python train.py --n_head=3 --n_kv_head=3 --norm="layernorm" --positions="rope" --rope_fraction=1.0 --attn_scale=0.198 --parallel_block=false
Each number is 500 + 40 x the weight over its row's rms, rounded and kept within 0 to 999. Layers, rows and columns count from 0. Numbers have three digits each. The size before them is the row's rms in percent of the matrix's.

# layer 3 attention key, 96x96, rms 0.0797, rows 72-95, columns 0-95
073:532486471495603471590407484446465593474468474517456490517522522431550562486492486482518494474496516473496542479468534493513535525445497552452520487474539629441447451490530541563514540500527554477517519467481478514515505485483450431472455500468475430535447485551524480504487436483512545520
070:546517523589456470538510496500426426521532506501549449518433491550459523515489489486520462443616489547468501520590549532502538445549476477466524497514490536521475519515470429525546483504550424480518501478474523536532549460469511445500525498570487522459479565420444509497502589460528464492
069:494467588520492528488543531505493460573552533480534478469474467519473465472521506489530528481537482553543402493533484535464486451556502480554468443533484424558517520546533422472529454521509448481522483514534556488527524472455559510532554418504575568451502546510443493470507542487595444467
051:499470488453526540523483499510555488435499546557453547568501524533565482461484490521484493584522505476531436493465503450454501509415495502541501552515514546471447514442542525379507464498416454508573535532485486477462483525541541572486471527493492470595580434496536506564494497515476503483
094:494471503519561499515472486495400571490473456514510473480537512419518544536523477518457507466514549480457605532512532477528517495458516528468484459481511548491437506518548461518519493469579362512438497516519543473566458453504500478544536438474529509508421570485482444485550517504573513482
127:458500470520498466450534579512532438559506561468522542423447510543475483496497458600490538482542470501537439529548527533455439495553553475566444531524451503501576505493486492497466508475460500537534473500535577466448568554557441501540480497510420484430540529523485500522446467470466463502
156:448536490564533462426566558530560434563475573482509567458488534530461446514460456578488527468534448507512437499510524542500458477503519448582435496526449452522573515473481481506484507481472545521496440484513534498460548558523448504514492559560442481440558543518470494497467498499493441488
082:466507472492444503523595429488553510478542501527477502520531550510429524490463495528511527516522518566501531460452522465513497485530397499513522514548539445479529413458508556382510509486486489519575490504490428538558477534540512564451433558519483505495586509431538470536503459483467484524
089:552511505517530426515501427455481523518434502452533520421481506501537508535469531454451547514592534491512535492491555533567587491502443566532489536521488419495529526436500505442422539500489424444500483511444521491531469512514473458484457487488553567452533514454506444558449517490539462549
105:499509506404496485539483517519548430499550456476519497522431514419538470427548453506528457467488441513384573550512443540467489434504520524481463466488470553488501534503577513533519468519546516518508524400538490477515496494547471519495511489505462515574463499550468555476530461508447539423
096:474530516495549466442504552473432563499499452506520452488487436442504414551577550532452468539512513503509482413551505507538535449521533520455512533542478510493449449569536491535531436515519543498495481497521563485486514471536444464531547412478468513479488477498558527482474536423605455471
091:517492486497528465438511547490491468515449498513430496545446518435436543524489471573490575541551515491515524512530567519431450497499515455511548447418445553519462578542516494566454537449568479480503510505465541526480499449559472487531489498461464455505521546461509497407509464594480511546
102:518505527507493440515564493435640451522555437542525504524465531463491448457449488514548530496517497502617451492510487497487553484479392485521490446563479566506485535462506512510611522484442494561522518505512494499484476460519467522511510473475494466527489497545498460585512473464445484494
099:552406491469545463481509495465523559495522493524584514481485402470489529508526484469521517533486484461633458514559495499411530483508545547523566495483455503535456511469527560538448420491536483430524457556541460482524474504434526478536459511534504457517513440531526535499449449513465513484
114:496538493541488534531491452535530454471556528552423567512512568535472548474487433540492512453527471492554478447477503553541548451452518451536481542537528455484508462520477507430504550486444514485517507440466437555511471498485540541445481509565404470504509534489464435584546435536552461477
095:447522572520540563454546443465499459492506551513436481534484501515521529494494502437429513517497585459478462511430563480572530517448446491512431521550517497426517450421579501413461463466472542564499515473483456539516519504537532493516485512461456475542502519496492478508603541543487488510
087:488499444491446515431464457534453475528473448504510493458505522481452465432456556562504510563542602503516521518450525528483487492485518559435501469508513479520495545522516527467477413500498448428435478479543538461455530590488517489486538510533492525558562574501601434492559502512473481462
118:489466543514494567446487536459488481495479526486566463487529428492523457490559569458450582561450497459524511479546435478486458529551540525441507481447493570490476477414518466557498531500536478481465511515604546481490556504505518492523492514499470514476503443459482603395507459516497549479
098:503459521532460574464520515542500525479438480526487448451507467483495400582541532525547428540510531466545456486513530527538543527484533540495522542427534500459526542512508518546460512550494489548548508517528503493480448478493498491565491430528466397524471398497463527487488455495389552507
109:480525510566472502523530456447513475460497471500408563506524552548492473499469538417506459482505407510560476542475549489589448457452503467552501487561521465500529475552503580445525532447486556481507447486501430567474554511458458569487502519546464531482569459532492477553461510472497486522
098:504599541576466471542511516536548442509540512513503495510549546458477504507433480505485499461464446531457489436510485474478514562496528492414517458554483536450543483517536400449462532502523482517531468555445418439529389544469494538483510539510483484505519528510466507596526529523552482486
137:531435580457522492483434532454489506487459524459523434500497449466587469541551491493479522526440536498480569538562456477440498553493561563478483483450505562478473554469491475542468488486523452463493489549538508488489475505472527469547477425478547534560435421472502557505527443553482572462
090:496502560477509502437495494577477535523504416533527468488539512448484479504549545467471493525492587468548472559470517468434447498452495492376439438504507528480433496508547489547536518469601504447438484469530589517508533459490516427538511485494526522568449509472467498476508458519472503528
111:501534462487479546567448439508511450475571520504483532553544543440494490462429515504463475502471482512525520473475514552605538442478488473527483518562504474496502487582485485415485504485435500531568555466504469496545453495448516507421494584515451505521525553526457443521478474494575455580
# layer 3 attention query, 96x96, rms 0.0841, rows 73-95, columns 0-95
087:577464456580483445544474473624546456470437478483439503549506577473602397464507481511464545539546498503445543483435534472532535557516533494523526519529511503512517528573505470455499481532482479495456519515484482507467486504496486519430533525523500466533555488487501445463514482414511534517
128:549525524520449507577542486443551502468544543503465529563422563555477509502464447482462499487496456538515501461483532496518560509469465449535509544571487500581513452503412521432485496507409515475501487523439441565515483509519556583467488510527460498507572452467525404506511496500534478480
095:475516507425528483493523532349464481476530556467553431506469396533511593503582575459553472505508511497590494496589489480420491463486543516477482519466475496498507491493509501526497508462501512467532510474516542490535486510471513480531476462453495542465494455512520615527511484504519528467
082:507444495462508518488487536511468538564419521478514475465528474404594485516596500540455500456468531507480500537507532502457497525499487569467480453385458527447452532513530486580468475532552465503437527507547570481436467509519482439562533476477523466511459535543453537467509486542473537520
060:538462464517547503415513542570523456500474466488434499542517469463529458510604536476509506526530533491486527489496541501541507528486563495525511492473484523514525493472437485596489484481482507467533450471488468474499467465455470515523529520465534433505449332502479526454454461470430588476
168:504542475562480495542534407539547479455510488497458576547518567524495498523413465500476511524510454492486513474453537485592529500485455446529518559591525441550525455501473517413529513506462514512514483498439425551531497519490528561445502532553473509509528511458523399543459512497501436485
082:492545564494494498593538439403513550453572494467474500504433512531427633531416456456505521502553492522535451503513492493537537509541489498517506564540543486523503436511496517425479524515444518483530486536454448541527503500479537548463485489523499523451536486486567455579519521486527474494
088:519460446455477456514412535453446530517501446485523504482450551397492512526496534486477492456498519460464541467487510517492458435511580522563490574473507476519538555488545453535446550494564517526587620449547518478474511511473485451499506518499552518472442447522574466498523483500488547505
099:539551494431607494551509496499512429472490453477547508541512534463523507526538450476573457398415453520459543510576433557519535441457522486507488493497507558514483485537482509524505528486494556542543442430533504533506498470525457509543564511539493416517456471570442482492505475486463507500
088:410471432530529529428580511573519485471413489458527509545490489500487496555561666499481459514571520479469426470491545505484426505547462518459555459469467471514569500504528500503539539521505513496527537466472562488508470470454491495519518488513505460501494482488561520474540493482449483471
100:443518543549485495472561504496536478539525532460456528558473535496556530510444502460476515539518515503448485517464559510485446539490437451570492524460476439505576492498493551430482534535435546508496502505475474440469444506508479543476467554462435545555536546480424550532505514634479448475
103:535566549484485519505587455421554518490519467510539514476596468430512490508464495510471505454470485537552500512514470478470449530517474468471496447454518524495494495390529508496570548525490563549598531450495458498564512532430492499495436532518548425561472531500514535532455498558445495507
093:521465498484498513469531554465457508489538537528498470487512431479496444513526528525500482520509473449599430491573528538447497431549496566463594480518531532560478389481523583526507479562493491450443437477541488477459575518481530469478474505503445492508473525515564564452505433535495491505
090:538577541479448528496493521463517494521494508505543504470474559432502549513484470488540554485524477449546445491554487535540578472457518436503462517420540454488468478506465557524492521413522435499495524441496531498515381513467551498546530486565429520517525536468453514527533456578517443445
094:497438556512491436471478529515478485503506495509518444527510504571519492506495527419432591560438521477530516481437515472498516476458484458552499479506453503493501566514602444460501445522466513563498613531538548634480489492495442501500480473486494471461522484465448515494548526474538516545
092:439521466486486495525465453470475536483536498511489521491532512501467569459400492444543475521463491496490566505447498576501488437551461536482493493572509537564446489516507542453501446483503425475497463499498493553551503550469496482445515517608513570570564597471573456492499493530500451532
085:496436547504540477458508542519526437468442477540466450502551548548516427468579567475389527572561484538598530445515431478504544486469445574503494460514493495515503477463511494521484478465464458505414482536553497475444465482495522529550469481474473477442485445500540464531504496490542511473
110:509466575518463540501475562481495517497595447506474515461532429532462512544520429413579487487494502553582476438451470475523528511454562507488463511560502468476549527574476538530468555549477526539541487482467475492478439490441473492518505486545488510474544438509426519513446489415523531534
089:390454483494491472522534561542541437498431407506444529483564502528473402522519557515438441509509485536482488591533524472506468422453492524523470515484490504486518525515538517504452498477531498442440491549608532513538552545480432499559466494533522498515528494494485500474512426475479485500
091:494520498528481494549429471465502508480568557522471475492496569483454444530501527498432442415523469427510551430568567559504548504490519475431548448512542444499530429550481427529488556513477458578480497554472489483544507510580520517465480504465457478518496531490477495596528493523534516491
082:548438566496493429521467522400485543489568544428477487474437519484573607502519455418518534511465493491541502497550487540504532529512520544493535484481541529492482455478461496503470532486434483528502460527432481517494537530471511507475511474403520543459476442500539519592514465557518566464
092:546496497518461449470515449606498469468472482534454397523601531532539474478517557515527417516431477483465424532519498503550487475442490470498463433555517475499506518489533469460565480458529446473515527487496502562538476484465560510502539544501578481542533514471418468512532482515480468566
099:509547469532469528513447474542474516493518428456476506533518503475478475463456498555448518500496520497580559490450508546561501467467568485464493443586505434483487587527517497513432500471563529537532504440499506455477454564441508447510573505543424468561493502557467438457570482477534496555
# layer 3 attention value, 96x96, rms 0.0738, rows 64-95, columns 0-95
103:540545491572451480512520505608487443528485531470540460515427471489522502509510438545497533431456528482506510506498500494530507516519434471506462448520462490522475553529500408521586438514500462545559530453473479497523526473434479490485490495507606618532490502464515490522468588533455486463
080:452547480560518438475597534480483515579487549409471530469418510536413484490502488574505483478569448464492448486518539549513450430474516502569474511505456467526551520446533491521454472511510505491528468545520518450517535575519456485528551488510458466442573520559499500473477497471485438510
098:587520550446558456505521505486505497488511473401522475500520547470559491458515490540495505547571537510460507464579488424504614565414509486535500538457501460502467530500434550486487446432461485477500581535503500494484500527493489534528472512454491509469411513488454473481509547562476500434
112:429498478509522430478509517536497405479526472452465480531385537449490505489502526459569504538489518451509465520586462589488568425487535502513517512498515485541425518552518452485436520491510508496457563482493488483542467514439476516519540531513492555630477532470492465457513477505527460514
076:513446555490510485507570564484471483508500538456462517561481471482450548501495483489497557536489422534477433511570490541467473415541461454510482451505467500462521557494502452507471534481466524448532517500507535511495522446528450513517521480476445507514452516417538527455371608491571504552
112:503537550488410500545484458491448454482482510507486401486417480527498445474476540522478505528449544580469482535455454427561526532505495573510483545500552514480536462606522428460510509537525528478563532543501496521402523505485506498522521453511527558489553473550502481495474569444520484535
069:452556466568557515478503539534509475568511560472490535448525510524372490524500481516490476461523453484500472514505499527522464472560473463519409474504440470490561490472537466501467464497518503527559481538509536484418455516546496482513471522549491549418578533530455490472456505542486383556
105:444508384509623554483488525456513579487494446541458535514414477494527531467514473490499522520452510509476486508538478449478498565459474511454490512444529509507511528445480513519553472486519538467506519456515500539507442576471444499485543536528524462486520534512598518490410535496404508461
084:594492476569482500560465508545488410524521472467441454489483446553450516503497480491505526538446478501522403503519459506514532498502488472455410480513542494519477504539528411514487484427474487467449446487555529502530496486419570485507571499542541498559485561461511507580460504474566475472
097:432457470527520513536513505490447506546497518580491572477454509535517399541483480549518504443403519552553478595463421500499458474444489469567455476511520483452537518496441461503523526527509525512552485479503490484493470442521460492556456496458537617501542483570513471490471513552467512505
075:523496485449506470541450454508467547434528461561487481559532520432590549536511479490472495518427573482486558517477436489451553528426469525445517509501560520490463500454499484502535469526541478490493488446485453516554456492444517528462476503490549556594400502506531494489536567508477561439
074:467494499529459540561534506517491503570524590503468527476447544415496524519472497590450550436549494489452425466488446530489529550568458532488509481468498504496568536489468468496452530478485486548577562546490512405468516504488477477501491534543503490483500572593467476502478551538426472487
087:442500459522593515563452469532487529436505431523534481532583540460500465419529525435518472496574482534479601471521548463506580486474482534458497460496526518539435478465540545500483468476535491536494531451506479505556497534532481521452502411547545493507491502534541517513442415474501512452
085:497510597438565503460472472514565568440482491474504459532516501427501505432504573424442487488496476507478558484498569512515480448585410540496479524509487538497461465509548582500491511483527560509535551427482502551527469507544463507454465527497539423450531475465518520518515531443496526542
089:527527444545418471515448484502513484524460467473463510488548490501519458526437489449539452537499527479439553539453492455565445513551516503508524502519483519508432581585492567491486595516478520504505541531499477463570484439490541493482462531481526442569551493537473460472491482616455564503
086:544623390442525540507472512494498470469477537486521479540530479456527554551521458542491529462551494452414448532547554469450531522492444490508463477490470491531532521521522566518507433559461489476574547488520498566460485433478488513483479485454465524437497519504514558542444519438548477529
089:527525554465570457448487541542487452550547468540484496486483518496446447550516436525543525535490531505515450521475435454481517531498517448518416501515569514492504472502453450489467509485442514508467522443544517504375501445530576499579547518469500503556501497388458492436475457523526479487
097:552565484464469417489478490496494488481505543459468427512517491577485459480493480489525413582567515451437607497514584559537505545578539468443514516490515497526463500554514466503549474480531454516530525550473508468490513513535525499488535509481548530479511508457482469445396546458563473500
101:515507514574470578429504532477518441493526470440474497479498523506477502530504504463523505541511499428489550428485590524482439589465552484538471489487488548519521573484519486495480556512495474550472451553476492510504471541552488500498434480485545394557526479359504523479529503564504528502
083:514508477542428483542548535410454439542530451488453530475436528473439485487488463611506516461515456518472462538542440532472461444421555494547463474511527520506584547510531474508441587530492477526512478568546496455525575486502473487547541543467511447504478524533467493509478474451532501507
106:468466492495569558561467498506480517487485512446464478505476468576553520456500537415436533528464471543478486531494567457511503545502487501529504519502554513445511511528536496501414510456433499531467509486502498548553581443505429509521453429453562488473497506417538510526400467545569556513
094:525531568524551481467490476507515554467494471547529458520517519538481458441542525439437564540554492502551560440541493479539584462461492484446486459529455512494414444444578514484516513517539503551504548502493509529457452523499552497468566486523495498505464476375519512593465449472506475508
086:591529553543472523472505513476560387532519500495523441446412500490485457429460498546522499436497460566482432542512492513519485440550462521511467517500519531470550508574494499470461507474474529585549533447527510483446545524545461479524492535561525496446527551521423498479498536505553463541
112:513506505484507490493591526542581393411485491474537477549480541531479448530544485552506502442527437514520513473564541466472535573444521485527476538492501471529524459551457466516535503540455505524553427504467479543428508528507459535493429505488493501470512401571474549531522524461471500435
086:569530527530524418492554524488515433545483500471504501483458524535448415427494511585464510452531426566502470519530519538540467437487515496559399485518488486489512511518513473492490546500511530532550485517539512463476578541562470459527519494497464498399550473587455486497458491445507440516
065:519521549562526451430499516471532462559471552469521488440490470602476466478480534481480507470532470495493457479506558593578497450584516448507497513496454485449515500419556508501492490480504496570514435547514533488464563575506478470518504523537449505486591508470454464514535476504506408540
093:488487458484517572512477475457538461474539512585593495474458535494601464409486534554496438445530527497503458526522479612479526515470482519459535521488527521507556455536487516507496518576492488634501494491487476513465460484504419489497482511460513493526469551561499481569513507480540454495
078:592488546557545478384533530476570427540509503404537498469406501525464486475498465531520492480504471485480503525522570588489466513585484478540494497484501503496530492461491498504453459485502497522520443455519512494441544568549464485523529562548493511433579526457457494464512512538490449486
094:568385478521470532565463479491493466525477560530540506509579504545569423428447521523495469482518470576513456509507524554509471489579500523503462470508526512523484537557478472491554577478486479547464490504510495467509614491473438481478492458518558515509464503553560508498433487562472540479
095:537444420461497484508480460482512488513468516475531501500442468535646502461464552543502593553509538511494439508500525514484549530520508570539561540489557523464487512459494478478483536578478521471528527526514449470496529466465524475477494449476415495551554512598569503487439505523492542453
077:507490484454564400500440469426540552452527501479490507520490497457565522524505567514397603571463584460477507499471522476478511567497490511463526507470559495465494504457464523493505549475536511516482493581505469478539432558472504517448469552429503514517442553481542488508548511486524552469
092:475512466468538398554509526521532450450528514516529457532512561504479495501567508527491543467540457491443473542575546454417507544516475500459493517469520496519504431496496469525424465460493493487500507561489490489449454522540519542476401472477525617435452511576478549486471555463556486507
# layer 3 attention output (transposed), 96x96, rms 0.079, rows 64-95, columns 0-95
107:571443483501578482473468534479541473438514513571455488522553542499499514525499521474553513476538449511480492551470514510514491483511512539458528497488508591532469446525536515494384543487515525450445442534488579493453504442547473476566515539488524429415528491462468474466442420522533562528
108:475494549387494482562420501410469533474547475498538484414476484496478621524416465520526477498429544483559462533486435495522537529505562427430448511470537508485492543473458487538480498498567540514488543474556537530458493526511543526507486515542493527503469454510491529518547509541503526501
106:460495464484505563464473468494515522514439458505499522497481522454435461483558549447540460456437545478507448538526537523489424469532483536468540497533542512528487471475623519537566537492552546450515429530468438391522465485545590533492518522573471464519538490520535531549484485483472500517
104:477516488517603530510542508479484567455412507533543521435577468550525433487503484518463545435478487508473492555462521391526529501517481487434476556447477533466476501424556523484558494546503566523539495526473548543439541521561559485477465519479486423473534496481471500551452516506510497473
088:444491539493525530526473532503528486483516456572520507441528522577489480487462468429500460473517529493513460468496478444487453548549499523428463567472511486564471483505520526521482462589541488574484559427443432482512552537486510458506448537528511514482563518528480521583515382427535519525
116:569473457505527519463534491473494484462531526441526569484525502477516480512574473500537496469540500502558585494545593532533534507478485530495502438469491476510460432477457514515540515502462406529484421518509528488543458467541535466482452522480456470487409441442551578524506481616526474475
086:472500555458530477515473508384501540489554474426522478428436454496537614537458476538535503524421502549532449494517472495511531491451569485486471501461493551505466583473447570498476532526514573497469517491541460506511549510443496558508536487516530453458495463542529518480507481474493568430
109:502544552490442451518462505519501482494502473425543449504572530505510487571495537608433474529494446481495446486430516494516561486532553500495498523489472513487526547492530568460474562484510547528466564490523466368462495465485558524445482535553475509531538464497409499511501478488538432544
084:449482494514579473436539496432529506455505511518561512517506540492562510550482498502531499427533506497421484531497460458506522488480476597521546548487461559479495492510480542450493539624484496552511490466458528454442534491536433489525426512409483535425504477487540568457469511555475524514
105:542502564500476481496446481502477511447498521427454454482458467491472581451516513498559525535514440457594523400524541482515562511531605536458540442424447530579471481519523468520463509527486494517515494478466525535470525554536534486453536540470547442487488445467443515484460481481556511537
106:531453454567473525428533529562510442502403494532465493562521470516559388462542560510499547495550444470459493462415536467524509518513509514545547481558475508503559479526518520464486522482470509511456505529501558477468497447547506478515550537475459456536580521453473462440452492493510457574
080:491499540428537502482433528490493442449475434523501505479510511600506601534565536460554443562438502498551443508515505486540516416433507504526492476551480537524469497473522522543575471503497528536466480427524450588498492467490504546565500445410482511478517450469511497486507494494539531539
100:514530460530453483431550566503497524554437549466521500467494473521525443579518526549448559509480493432451453546428526519515481536517499463576534561545487532461493524583496469482543499498402488468457475569507476535443431467435488489453484553518509481495496529485485541484525573568525496473
098:482545478528480582527533529539465478588520500545492520452555482516471444554521474474437503591517519547485472490504535539462505576468492471501511475538574486454519506523450524511541476469492492498456465601521436460505504453411470508425482444568485475513467554536504417470499431535489468474
104:580519523506558528545499481581473504472514560496541449545473504446490462468614526487493498533447508515456545498529556513468493509416450556518548512508494476496463413508534429474559436484478488498537446525425493576461496484492434455507568482537460507498440462530475467536461509450503475531
082:446409500529495436470509506499573478528545531500538482489550543564495468517432529452475492472483537564467501464516412538585431515552446522490463523523489480526463472458495494428470503412558457521426453509523457455543531510468529479498537523615485536513560521496539494511490467527492530514
095:492506521515537551528476462448576502443462473426454529507435485525529544452467561480492469461517517535533488518548533473471502490488509597437502510446451479551485499479539523465510596571517523482552426501469490462534529576518485486443414500522540474431529494528546538562451530483472432509
099:559493465503567574455538491485507523496520450474516535496482537404545449520546531542435610389498527568486474573523497444470501493454472499545523518511527485467501432498497503477464524451476557506458493495552487526494470507473493513586476487587449464505432487492528495541558482545501459469
102:526549488498481484531511505568573493531499502544553489539493491491493485441468488561462433506540487516483490624479512525469440448507474452421491583496518443497484455498499508488506526501564577402514586444489492464532534521462500437497525480573455518432467523554506453530505513453444473481
093:503457537432473452513460477499464517478505515527547454464441439592484566491409492484519486508534504514562509488451480456512522508564504526476490542503498446581462429492508448516536420530533462520505519426518520557467516525562519452514460490497456585445508475453555574515479554558523494548
107:536557514560448536468502506550548453486507529552562545461551500468457498560573496497560464482509522474480474449541483509473494501505496525465519491503500558533435445535471478480594505535471498533538484436424433427478454576458500449419446507547492470431462491500470582545510496496548509521
097:512529396507481504467560521490532508507470511399491517463501501450530465562520488545524462487510486495449503565473558471474474530525556474559514539428564504449510555606499544497507477465452534430479461565539470490484517480492473558500446535563501504465510521550537513434518511547490489392
102:436478512471537531513469498465445548496553527517520490460532477561481602549500478473499492538535496542510456471550513506481525489530453562496505473537466498517430417427500532535546535515512483470483427533471511518543495432477512479493436407435437477424476511486587576575481481524492537464
071:487481471503452538494535422473476546537521529536473562505551524489492512453360458477462540485554547473533528562435491568590453460591475480482473486519492481482472516493571535477424526455552478413482535509487511471548499485538543438498491455543518484504503524455537474519533471516451491518
110:455492481431494520524478456430434570510559535439513469405439482512463621556423453475548492514504523475576491501517497486535520558536542510492543471464514478536466468520496491528469441507534478467470479522502513557457451492518523517505436492515522509460434458487579551535559503573504503476
087:448566452448533510550495514440507555481567487467468506432476483462482626581495451571557513476453514506501487531581452470440532486432540480515474459438526534472478555502445545503468498478519583456525528479502525490533476495497494556553503445500497499458448499529498526498528497519478543418
085:460502457500472473434539513531433516513450580473468464489527504570459552534516529506488593550511460547524474463516482431514546418525499506570519472531435546457487445435498494457542497389501499438467508519543508528557541531487551497506499449428465527453516521453523513472501539521477566531
102:423556498450500564580442490457482565527564480543479464473524492492483607508416494536457480484526516531532415520531475483471526489498511496436438492502480490481486513478529567491459606490550586489472542518509533449516482481491514501548463398507493442442487524525523507541497499440486492497
092:526556517514511515492499485552471522483505542502499457524500551535444573548561518463520535536517467421502527485481488428496450494429495531557565470520417584484488412526523429492455444554473453512499520433443495564460446506503478459548484487404539516451486488449509539504551483483542534526
105:476547452503492494538528506535449478470497551493481504535551598504463524495584530517517430479499500432491523493556495498583516488433468502461514427485461471478491455497517483484561495422478409558475495465447555551492424574556510481535492527473487512523474418462479544569537507469511449554
097:431524472511448581423544504582488470511435445523453496527543507468540443482528515580516442487504454524492488493531472472509535488452531481528551450513483449490548509493523632486549451458501554510494588472502486468470484464509528560538540501559431473523513448520490483460453534526510438496
088:476477518525458571403547497439450500526471487521480516485532486547582469497405489474490517463538565477523462473418425520591450483594505520503496467570457494500477560514545561488508515461505492508485540486522467519520504475457542435569490488554472437515527488439551540540523486527508491462
# layer 3 MLP up, 384x96, rms 0.0884, rows 0-16, columns 0-95
103:517491467560498416518537493455515510515524538486484521484472489470452510507525540557435506559558457591554541461485518422557476549504448458481472508510482492555558481507498476461517597453395473461568543453479539569424492511474471495495528522492489527519524465487538478573533460520431510466
085:461533483535574508489411493511437509470551530542486478484498431556418471472486503435459512546471535541492505521461502507644472479515515500457468517554498483561451545529568499469498523445508476512487461495498526505513537587540487497502481530493519483559567505446531438492495441534505409547
101:547580498486513549506480459489493453496524486493455601493506546443507580495484511506520567487425506497547456558464521503545587545436501518571468485496468527472553496559505520477462471528475517472523527498495516461447439446480524501517542474574518504524511470516454394449519438418532440512
129:507511520489461527514544498550513552478507540497482444502447508473460526453482503535465574476517459487512514538375509501572541459449550464567525496600552471499488456472481479479435498546505497386535531468508489526495427520516598521491548495473472454503508449482454466513533524480510558422
077:460486544478567529536491490477515560473566446509549488504449524498472544536477516477470494478531547527505433534492474478489455552529477429491467592540516504504451411478387516520473526524544487470527526487499529526566527450469499516489457481589461469440466510481551499587584443520462520451
100:477467529541461415543533462482497447393571513546484490477467555535558458521473486534519513533452524490545496517445435541504562509466460473556563497522526492482572502538497449521545499500471518548553483488429385555508504486425524541506531495509535495499487466541480498535462458556466499420
104:558543449559462468531601526434494503495554518514476524506465521485525525481462416545481492453519497464524518515422550509457429458528441477435575494511511492559589476488459476505485571575435504468523546526473489495436471518520537485512514577510537501498498507536578446499437518540520478519
104:443525444426515513504446427526527461499486560439486482558528571537531556524515471508469467516521472533503583543384525584507508510550531515485505461549501538533559452497445534475476471493473531405514478481528522514552488494560485478427529532450481500545525498469540499459531509451481437443
077:518432512532609568482479508423521528471472447527503482582492501559560482449487493459570550488507482519513496469494528452514520454510468501460466496490411493542547474454563465519403498566514516512500455491495558570528479455543492487469508508496543453421486525400501529499457452525472494481
110:438546482508520550527517535533521495428509504491532508505551522455461533471480527543436528505495436483562528425439552470501583447489457507545496527488517486531605432494493543491451519570520453412518463509518490564490488493493451605483483553504468505538510441476501516537535487501414440499
094:511477447475484493517545413456469546525485430489525576519506530505468537451510523533476483512498517546534562494446522433522607545495433483534521494501528520537489497509442550460554501518483539470564489477475561423473445472444574486487452489491592576530498470501537432440475510537465470517
089:505446487448551550535455524449478557482495472528493520541515512471519475534490520457486539593472445448442491546490464571528504397516519438570571517520452454503513546452497491496441515527492465480546530473463521555529480569500535521509435579524599469450498488436531489523461483471554483512
104:499576502482492527461567526460541447477538496524511599545548511474476537595489405522482476467482425529500555458500535498471555509505464485508470495523438428573547456458479516532529462536441475460503459443484465510487454407504526532482542529507470445512510478571531539513530526424528517489
095:589561484502475498457496472468514432533494452511539441481384496467459538552422544532464474473499483558526514519542474526521524555465524565475521507511491532509531459506453528401479496551482537498527525527500483508495429462475540470487572581505508567497552532527458425467525419540471507494
106:540511516488455449618515491513513485435512516504481502524547482563476565519484522523539530459473488544497511513438546483510533558470524424513506558613480449467534423542448491494546555461488527473513424504484442490427456480542554513473430565494553524465448450526500459494536514490516460518
100:518511551541524412487511490467492496528486469476532412481489516506555482468449508469504496515485472583476477497511591483507447547483496430498536479529489471481530429503544512508448520552549483540457483509499505594509436530488456521424562528571516515514595505565531472528559534488453396496
107:521554523525486509475529502457504541505512512517462440583506533520440514494506485410426484477479524516534546425526545508498544473425467484523468530512489442571456446502524592524518593512413509480488568446444469575437547500503524562518506512510529534436501530511435452480510500487485444490
# layer 3 MLP down (transposed), 384x96, rms 0.0884, rows 0-16, columns 0-95
097:487540467517482512508502571416475545533476523487438473413582506470449492465486532517470472414507460568531477488477502529539506553628467548554495555418505473476483526493545499534550511538503534461510454512463487490446516480497454485560588483494470510478533531530510487412515448508455522506
085:491531534503459533505587517484545451474524504428543540580501575474513526462515417519546500495518478480491479515559450478534489447423531518510509456427535503493547534511449491551533456496451426486528497486517416516504498523453479595508482569499492534441427487534448570506535523521491507425
099:460479426551506485458508582489519428466465454518551511526513520499501483505518583479424530467512491486530574471491579435493501557496496551518447450550499532510489515513543471490566525477458449512492439522485562475555456519537478526593531490478418499558510536525509465443489427440565508471
128:520530444482464556480573475412495481535509519503501482541567509456510450428487537483455476507502485453528462495452470542556503521399580438501530503513477480499535579484502441531423552469497507477503505531451587507522560481519528526547522549461457512443461495497490465505609551478465476529
086:510499521415514529579462479463529535504566594494482449454478506481491537520561436442509481538420557473509543487507466527492475494553474474459492480547513510456475501551442515475482495451517489530520558520496533463508518476522417468533529565457390539519431553495542465510587530500530473447
106:474526489551472499515532573441521514451470484427523469494564532479519506530560450461466503512463517563492576490536483445460510548502538556496485429475438458496490482458471476461488514496517456499436514551468507591470504481484553487475489444567528552610508430539485581436491531543483452511
108:413471502474514423498463475570522524537431493513472446507507527464595531518469560540487409464485528434471512501478475571459502441465506448517527488469491522490491483500494429484527562494550586502569496491511493436518526475480467485484534523549594490537519567567485486488500574469464555507
103:501485505575471458463477474471499515484461480581467514508517496377509495466537532485539511471512507475570475509539538482494518459543538514551470508483520541529517525520501551406457471584554466582478529441520443422534557546494480400501447500526558465533450500484557478542535505478494447470
077:492497535484441439500486562452419526533610585427491481388511469504428563460541474487577440505431542456477527506487518524469463451505559466492534472491488514485485547529522508515503502496460478497502441538537484533468488543489556486475499497511536524612530471505467562478497547527509513488
107:488509472473584613552454524456537512453511498480553474528516421502446465520555464433485493482487526530549396434541515541472510450507580472487517544541408465548574483492522501507458433519526501499485501569540472507537431496497491478481486480531469477548490519489459489497585532505475523540
085:447508576488499450519471472548518498524440481473510536515516526563521513503471509469565439527459511542486519458433555547498499481562457572529447450508541548494436467451493450459487444539491511558522567481484535440524514521496440462531506510478453537490475456525423567395498532581534545501
090:532563530504505474424536535479542471516526562500574462469491523524482522559584482496523434493503582494511534516466503421491395488467445547485437506503538556532514483502500421518481435494491508521486455458445488521485421527493537492525536534520456566441463418474508549491526534562456496466
098:520490500485503489526515523505583463509485479496489587519497430462541497418476468544472432486480477436501510564547458507567504469481542516474509556525467504541458566574546461545555502492464488535467536549498539462515577614479452515472429541475519492413480533454457481478492443518467535524
091:495452486514509492512478524577504411534423495477551524578492528552535501522476556469482554543512486400572447504473475438458467505416481524454495420514528541446529576505412575534537500487508506508487528494471504582481438523475523551507472475491479491545460501489484562512495462488532520547
107:487537602487524514537517566481539449446547475487457531568492453519549535481524525580456506506483482453527453470465567506570565551476544488503519474603477448526485501503447471530529448463511538495503457473507450420421435474533466482475506509502498534443519520555486488500549524472507410524
102:509500506560512490459555452514495443521483570511454503495436579548515479483472452509447517552509525459583453544574482544528483446509461420503464435522494501458517522486477517574430584475525415557529467538523455511479560494497456537475462502491534580515500493481509516554513463534472436547
103:501495537507521494440495575438567496475597516505545503483514499560523530525535470601438465533539533497533510540542499442488496497544448495545429463582473436538480432480490464517460459572451502524467523499516538429474469551457526474522547490481430485502530494449529490427483436463507511543